config.yaml
num_hidden_layers: 21
hidden_size: 64
num_attention_heads: 4
num_key_value_heads: 4
head_dim: 32
intermediate_size: 256
vocab_size: 8192
hidden_act: "squared_relu"
norm: "rmsnorm"
norm_place: "pre"
norm_eps: 1e-05
positions: "rope"
rope_theta: 309000.0
rope_fraction: 1.0
qk_norm: true
attn_scale: 0.317
bias: "all"
tie_word_embeddings: false
parallel_block: false
extras: ["some layers without attention", "local attention windows", "paired heads", "gated attention", "capped logits"]
init: "uniform"
init_std_qkv: 0.0744
init_std_o: 0.00812
init_std_up: 0.0744
init_std_down: 0.00574
optimizer: "muon_variant"
learning_rate: 0.00785
lr_mult_up: 0.651
beta1: 0.95
lr_head: 0.00738
warmup_steps: 24
schedule: "wsd"
decay_fraction: 0.598
decay_shape: "linear"
final_lr_fraction: 0.0
batch_tokens: [8192, 16384]
max_seq_len: 512
doc_mask: true
train_tokens: 85920000
max_steps: 7521
dataset: "wikipedia_en"
Each number is 128 + 24 x the weight over its row's rms, rounded and kept within 0 to 255. Layers, rows and columns count from 0. Numbers have three digits each. The size before them is the row's rms in percent of the matrix's.

# layer 17 MLP up, 256x64, rms 0.2, rows 0-99, columns 0-63
104:138124134130114123124196121123126151159133130155117105094118136158125119119132071118158132140132135140117082132084135096146075110170120125137207135144122128159108138119139121091141103131152139
095:153073149129122124135130110139121114157115119131137157137167107143141146155132114157145114128156129119130114110100174143148174099128182137106155134118157170081088123159114116105130075128166119
093:132148112133093161144143108126099147110190120093117083127098131129135162120137098093150088114153098144172088097104132112106127183146093141148147134116145134124093129131110130143129115163105118
076:084147128120126119150135116130118158115160091161140133089140113076076148122094125103168145153134113077097140146117144104150121136136150153167131124120112123103145155115111175171113143141151156
096:130110097129156125096117152115107170123171112144104108131154112089109168148164124131075146162158114075135142162123120152084111121144162137097160149109153109129154097117145145135132119152145135
112:109151135107112103097111097124141159145125121082129156152132130158147135131095152139136122113160128100129130146080165092075134085119083121149134110144164146139110108125172142121135164152167158
098:131090145116178125095120146098094133151101092131132163090100145139189134158122114118134141104153107147165101112142134113140142138147186088174114115103133088120094123131137122126126114130148118
093:171105149089122130122109134163124104171117148119151135157121105139115136173131149120092066109128103125111110112142143159105120155141093158149112126076115089130093120128146120164116144150155161
101:121125103108091154134133115153139143132163137143122143100136107143091114147124166100136157143139072128111144093126150089108134168079159095142098133177114138123108099164123097153113137106090123
096:121118116093127114128113102120102162142094126136125130134138121151087108146176119183129111170111117100125135146098120173104161115134151058171122149104150153140105128139100087136134147126154121
090:095136125145141139143086145107128201154126111147121125125108118143137097093146107113155133090114118103148111119085150137121107112093129143113145118135102131157148117095124134151138145202154175
090:166115132137124114126133132136122173149098090150173167097122096144121123169123136117122173151119062083131130153087114140134118126110124111132122137157117141154096135169160146153141168117142148
097:126151121101102111143095134109111141104140109118110141124118083151150115146120105107120163120154115121133077112122096114142161180104122081137117144078099117169120127173108143178115110124093147
117:162113138128112129109139147116089139139131126082129109112102152134098132155117073151154164122124126149142130141118135072155189121106148111162112142108104165155173128151135107150094147103102148
085:156076155118123185110119142128092096116092138109090127134129147119101142132158120119105107166161092115089148135129135135098097155150151124111106153072113116146104095129134119145116128129130175
099:158121136106090160130090129155140157088166158150082134136150121119072136154128110133131120172137141125140123104119153151077147133094088139109132153086117086124117097128118121119124089122129101
095:098125152115107117084115125160097144110151153146080160085149136148123082115129147133125125122137107121068142147113162110124144073109105145138127133102079146154131130125072142134123104109119129
085:149122138133114107146132187165120167152140147108142153089157127109123170109113121151163085164123085140097159147158158148121146135140121113094166159131116144112118156112110122149153131090128096
093:097123128110127141148139128073118120162144118124151131145091196155146142104112075131124134105130096103148141135109131120107126141154136091154114120113102092172146107158107115093150132084158152
098:170171142117132125143084122135119124126141145129091117087153142109074105126074132121114124135137109129113095113105159167103124161125128122123152137138165142061143116085125150111097146101135111
090:149102157166130169135123129118148127108116146150173092119127098162147123110116119123113126086096147127127163128109149132172119153165128090154158111140113138149142107105077131135075159158101109
106:153158122151082142118107108138139108129146138083103108120130144103127117133111111110141130103113153130177135170128153088104156075109093153150150145130103153164137100164133135161159121110130175
091:132111094175115130128138121138121119130183189084123082089138114128094139097127111097143141126117117159111131110130175102138137103161150125137171107120155117144161155124128111128132090099123161
099:121148176121179165129159158102155175129131120099103119143131100159104178117140133152087126105141109149165115115134147152123135109171119097149153111151131102140156149137140142155118154120170117
092:159099113131148114125110106116121140119102134077109131109161125103164141103121141085149129107114142149096129144123078094159100161070125079142151158137129108093107111093128125141143151147102103
097:146128093155118117099060151127132091118140152118094077130128123135120138147125111125155138100119084144125096121121159119177151108162134138099147114178154123159130123144106101122131168136169145
114:115113122123149130129094134142103125066132152106109127109137116155113132158073123140134094157097103111144154105120128103136128152189138116113120083110149104170096127156099117137124134086167154
096:157134124146123159148124139112118184107155102116088125158145116116125176139130149136104132107137117125143125123130111096112137128123205117138111104152094146147078117150137121181075130161121124
094:153134173159100110081092145167151096103128172111147183156141131178110140152134155141131131081140102138148098137134155153144147109113136142132135099130139116078119137132094151122123131119144120
102:131128085120129107119119095137134183129150156211131090135146102137138072133128137128072163097135127116130112138146153149135124139113112136088132125164171126142093143142137142135120116116125156
101:151138120094091143120128097131153178119138141163071165100115139126158122116125105121138126134082136155137130134124116106152135176096179127105120148143064129130088147107116109128128139111119161
095:116130129142142133190134146119116133154123166154138119063174079101107164158123118101141106083132090111116130120080140092148170125118123136144124158141158124101095140140129124118124150125128136
097:141115101163151137141107113133129151148116152170118089114145146159114112127163112126116099118070167104142089103154134127104130154135151136125110133142179116174105146131130107115159168127176159
120:101138141140134124128133102151144151107120109121088146114145130166126140115141163150055093079142118106132181131127136129108101179160131115138162103099096111176137119137118140112142108103136152
100:147100169150120115081176112097114139142168103171107130126125166111128114138126127134149153094132101130142127159132165114106156101144173143094073113138114141120101122107126107109104115121178124
113:099093102177124137129132098130153118157125112104108186134142100166107162153096114141101112110149125160135101149144098095113128102150122132082131127096082097118117107154159109148145150106138120
118:114112112124078086112170098132115161160147154149124121100163122105089116127157117120131114106168097138098107146116164103120146115154120118145116096154124122145092136112139072105073136136117140
102:134104135138111122104104113110181116151117133149156148137111104096146097130157154193147084105144102087127132159118140118100134139112151074131139132129151144103107107136113133156084118113122179
095:152099162155139119133093157139141101133142109117117129100132108101094131148132124082150157150108141152157146129109165086153139160106124120153108207133146116120119121109083072127140129141139130
083:132113133110203136152138131086116134123112121105105118163150128112123140119133136103186139133140109098179090153154129107109148161154142150132160140120103102100165122126125136136180170132118112
097:097092123136132113143126129081103164108131130138101122131096131150113114118133121123161142118157106124089128080177101129109128150103118105123147087107103122165113147146083098176117143137171084
093:102132103099106124120155164119124120135109133141083193116115113149160128076095116086110119093149121129132152128102136144125146160111163126155148166141142174152123121123096122160144151104088138
092:140092137106143181132090162104121155145133104105135127087100141124102114130099139087104112117111124141160129155123172163120154080127141091160107139098116140125106079130150123114129086105153132
101:116171101134112175136152138161138155160171109114090159113127112102138128137131108133094119108181144167118134140137157107109123140131159108146148133144115107118103163138168173181110143103143118
105:121078152130152128157097127121171133142139120115147101136126130134078201141104098103146119096109108128123089085099165122122133125123092121144143115138173107112091137149133108169127145136141110
101:079110123099134121088134133168123120148131143151144128091101134139119121147129101087145137147119101124162122121118179175102188116149121090109152091128134137089100106160152098115138135128159115
109:148109157125100133096155094149119209149153139184141121139122139143106126141101114169126097121139124124111126133115131167095166134151144118184143127125153166141142132134121128102139094137093140
098:105128140110094159088090100134140125124111113120117115153115136101130135140121126110122142126145092120122099118120150113145123145115110103126138114117152162194088153174115067191103138151163135
094:120138140125155153143099112201142134110122159071126118091135132180168134115107103107107099142121144113172125157105128118090129125114139109147146197116111125160116134149128134128154122125146126
106:141082111096139147110134099177095085083160121162160132093115165135132101151142104095161108125166139137134122133133131146154129156129159088147146121110116145104111132151115170157132150117162125
094:126112160119135130131087093164081134122121137128096137103140118152105119125130152095082117101114108061125125135110148091079125102109106146154110109142091165098087110114149114142120157114140121
096:142125147131126105114156109141133138142127209132162125114151140108124121160173134114160125121097107104120142130133129109143158172152096080160146091125119165122107109116149157091092155127107104
124:166097133106139089098151118107131139157153130116122165126107136174138111149133124153144122111089065139132117128124122121099147097117117115138110098150146154135120115070141188152102154168146139
099:172109091123129109135108075152124153113133167112122097122162085126129136124128094161108072100160138093065118135113150144117101146146135135107141144125152134102118141137138136125100141110113177
087:142159134137087160083093138096115112155138088119114108124123135114116072166154096080153129126124103130151136138163123098155138129099117096166131125135117099141152120156094100125121089109161130
117:106150133171113120121078118152140146140115152114127147105114122104130073121093127157173100128132103109137118146160135102082140089132123118120128104136126119199111086108149123179135113144140140
099:131085130147158138139082171134132120182098133109117160162156100139153138118102167142147100094149110129166134116125122163109144114078160137151113105112099107162101152115109094146140118119140133
110:086131145136122123136160111158114109121135109144191168127130144134126142129135082122146117102128106099132160120099106098136126138124164116136122120117084157165127109163127168156128116093203133
095:093067144086114131146137101163146116117115093120129090101136159149093124136186106115145176138106138162104134162139122147111136107083139117143166155133136146113125135157139164119109141125148140
098:157157100135148109116135179117132120165158121135115102125129104105127145141079139113098120123147073108111083143180144076144123144114147150154149138130147145168097109128135141165121116125099159
095:121105124152125149160105178127113159150137113115183172166131113138142119186129111156124119087154107134109101142144150095100110108143096078113112119105111124121141108128103164164129120117100126
099:149080153067098111148083135115139132153114102129138090100111175088117118144126138102123142111119152136131141128154171099152147134112161086122126135110137104139119087097124149162122116144172120
092:147060091149153130157150078109119150163146130120151119128089137136134096113086091118123128121134106090116109135086110103157158118111142091123142145128153153125117158097110152126170109139143116
107:162127143157147108116139126134137188185109172098114079106143153134152112141142136109126123065143131137090111149137145101171126093135123135136121105106125094166133140118150148117133136120130172
110:103143163127155129120145124167134125150154148125108159112191092152111132090158137110088117127124143113112154150119140122095128173189108120106120087101072123120121138158111149138144115138116117
095:157075113182129155111169199106115139097135134131139113116146128171087149106147114092108152141125087125125148105158156135131132143110114151159127160105123110144120152148146125123099115118104149
101:133059118080126133126144124140104163104101157127074135142149137140088130110134117092136133107154137113118146158101142108142149098151149120116119152075134165101121162172161149114148127122129143
088:157076112109155151153116122156145134195176176118164110118111116114113131127117123095092107101152139118149130120137111110163155140133157123134152106092124139148113149095115103092091125103144124
106:128154157156087132096108151164148165126135093160150145115148164127120121164099117093155108134106139101123130116143118168120140137123067142159157164131125136112088102136131127149110127162173153
094:169111143108105112115120164158146172154112104137124097117157184128099137149149136103076123132106136098125175161133120109108132136171148091102139113104149149122083131122120142108125150151132092
109:130109175145144131137132132164120105169100129145126129106153153094134125173128145142143112089149093113148112137113137116147095141129161092073118145106084118170113139136112070123132114119176119
105:135124101103147161117144168130118133139161124179156100129126165133141094141073152107138137116140154162132139102082137109130140148127086140137139129149065091154102112128122085131116138110156152
092:159122150137149128103151131112138108109127140107104109176129116167110118123175130145129133141120115123118122084104161066161136175123171135147149119101109149172118089089127157167107134107120138
106:091134133150106123147127127109109119109162178164123116132119161133172119103139083091088107136099149155132084152128138113088103138166161109153147116101144137135093106132161121147110166147108108
096:141174133129135150139107137177112131112136127129104132121146177139132115105153081124189136109157170157147085133093117120124134106099125140160129153097142113100096168161107117126115114128173141
092:153100144122133142133089137113178145169172101098127122144098132094116169123140128128131119106155115141131136173164120159138131141134108096161109161087137139127184128099143141093104140143169138
105:100138163165154083130129117132156123131133147183144164143139080150118107133100096129135099104161120112124160107098150111126099163129115088159137155163119159148160142145103127128108128117107171
107:142127118111108114170141114123112150145177130138125095167165141152079146154163121162080118088150123148151100132080123130121118099148112075124133132133135102117120127168112126103178133135132147
111:111137125139124096141129109110144154141148191121115155104144159123121124120129157116115108108135101100115174128112165132084108168143111100114158066138167128125122138145138193138127145094111145
090:114106153082129135126108095154131185138143139151170158139144107118124154127141113176122137098158122116089123151117056114108110100130139130133106150071126116103116112137121122118093128147167119
094:123124117102116132091168112144122133088152152131121143065138112114138071136092115105119131074131157159163131113113150123133169131122133120110165099120102150158144098149124127096142142106088154
087:113124111117167121131117121117099113111152152164134152128136159149096115093105123125134104136171166127151093118131122173119157106108070103116170122148112114082127153183097114126118151102126155
091:130123139103178147081140086123153130163150112101127121102092153123123120127110144113125167101149129165145136142120122122110154140107155137105121123113114121132155093116075084130099154062125162
090:093118125099118170090130124135175159156161118100137110152152129147122137145124116124085126145148132131126100157134148132087099153137138169141119077141160196153122120105149151169122145129138145
096:124159103119132146112113136138135147141108186123132167120135104140129146121124130083154141086161092113094158168125107121076138083101148190137136124108126125151095139122153141123081137142140118
103:141123119121149156181123146103119142126129149109086137096150143120147139134108097137130090122173147148102142138133155174115156128117103159131138157118126128120140146156109183188082166108138154
100:090082084129119157115100163138145140196157126138119092158139126129112128133153114137094135107111092145106152153122133134102081148141094127137123128140148131116095143156149122164137092124154086
083:113146165137100146095122116173124152133128098136131113125129141144110084094105092139079112140093102185141144153114101142144157143191129118118103127086137112155137134142133127150079115122125112
107:111123130163139132099063157146135107094058146163109112115137124142131160123154073129115149121127107144163171131130121115123135141083133148107142140150154099162107093122107157138138135131125150
092:161027126137094157152181127135120132103102175122116101108118102159140140094128127108134132105120118128109160110112114116130116173090126153152127126102110127159127142120144143120116154127120129
111:122100126158177136119100129155104106111126144129137150100126075172137097103147122110134140068125111147158140114124124155134115143103101114141133117089133184141087130124133067146122090119129118
090:093146135130156147075102134182151122186136082149162115132105098133136120165141119130143083150104132159143134121111130146125119124120128112150138124087133085151136099124116090129122151116173160
090:153099122149157135137111120092153138121139090103114137128146123117128102138119096146127126144089116155159104108155119176061102158105170106135149108091108162097145159110094122089122143120134149
106:117129113129125127120156114119104163131128146110088142092120140169139110174127170103128125092151132167144089158085127108128122141134117116114119162149113150120079124150136096153144152191133175
095:131125138166120092134115165121105112105122142112142164147118125159115127126144103164095132142133058102125099136086126119136111134137108134168187116139109166162079165119113128161127114121105108
082:132110121136171174128119094105124151131126111124132133102134116154141079117133134137153116097108163130166125121156140123171140137088129110173124108109091167138107131113102152132109199155166141
083:166126175127077111118105145092090155128121138124131079109148123127149116132136101121122173141125135112131117152158145095093119104108112079133088087124097108172105108119154117145143160121137150
097:132100114122109118110109143159142091101134132130158144096181170107100088162156113107113174132150142134127117118094166119062163116126138112141110151107155146138084097146107117132114115137126121
109:073149163114130138093118131126157117138137134170141172138138147132131091131123143147131080146143137142130168132152147122100157155154080147137159120110153163131100117165137117159098141117170169
095:111104158105169104141149149118136158124143126127123132171099128141084150094105114125137103121159076112088143101147158135112162099153142087104134185137117120137103114129129174097141097146123131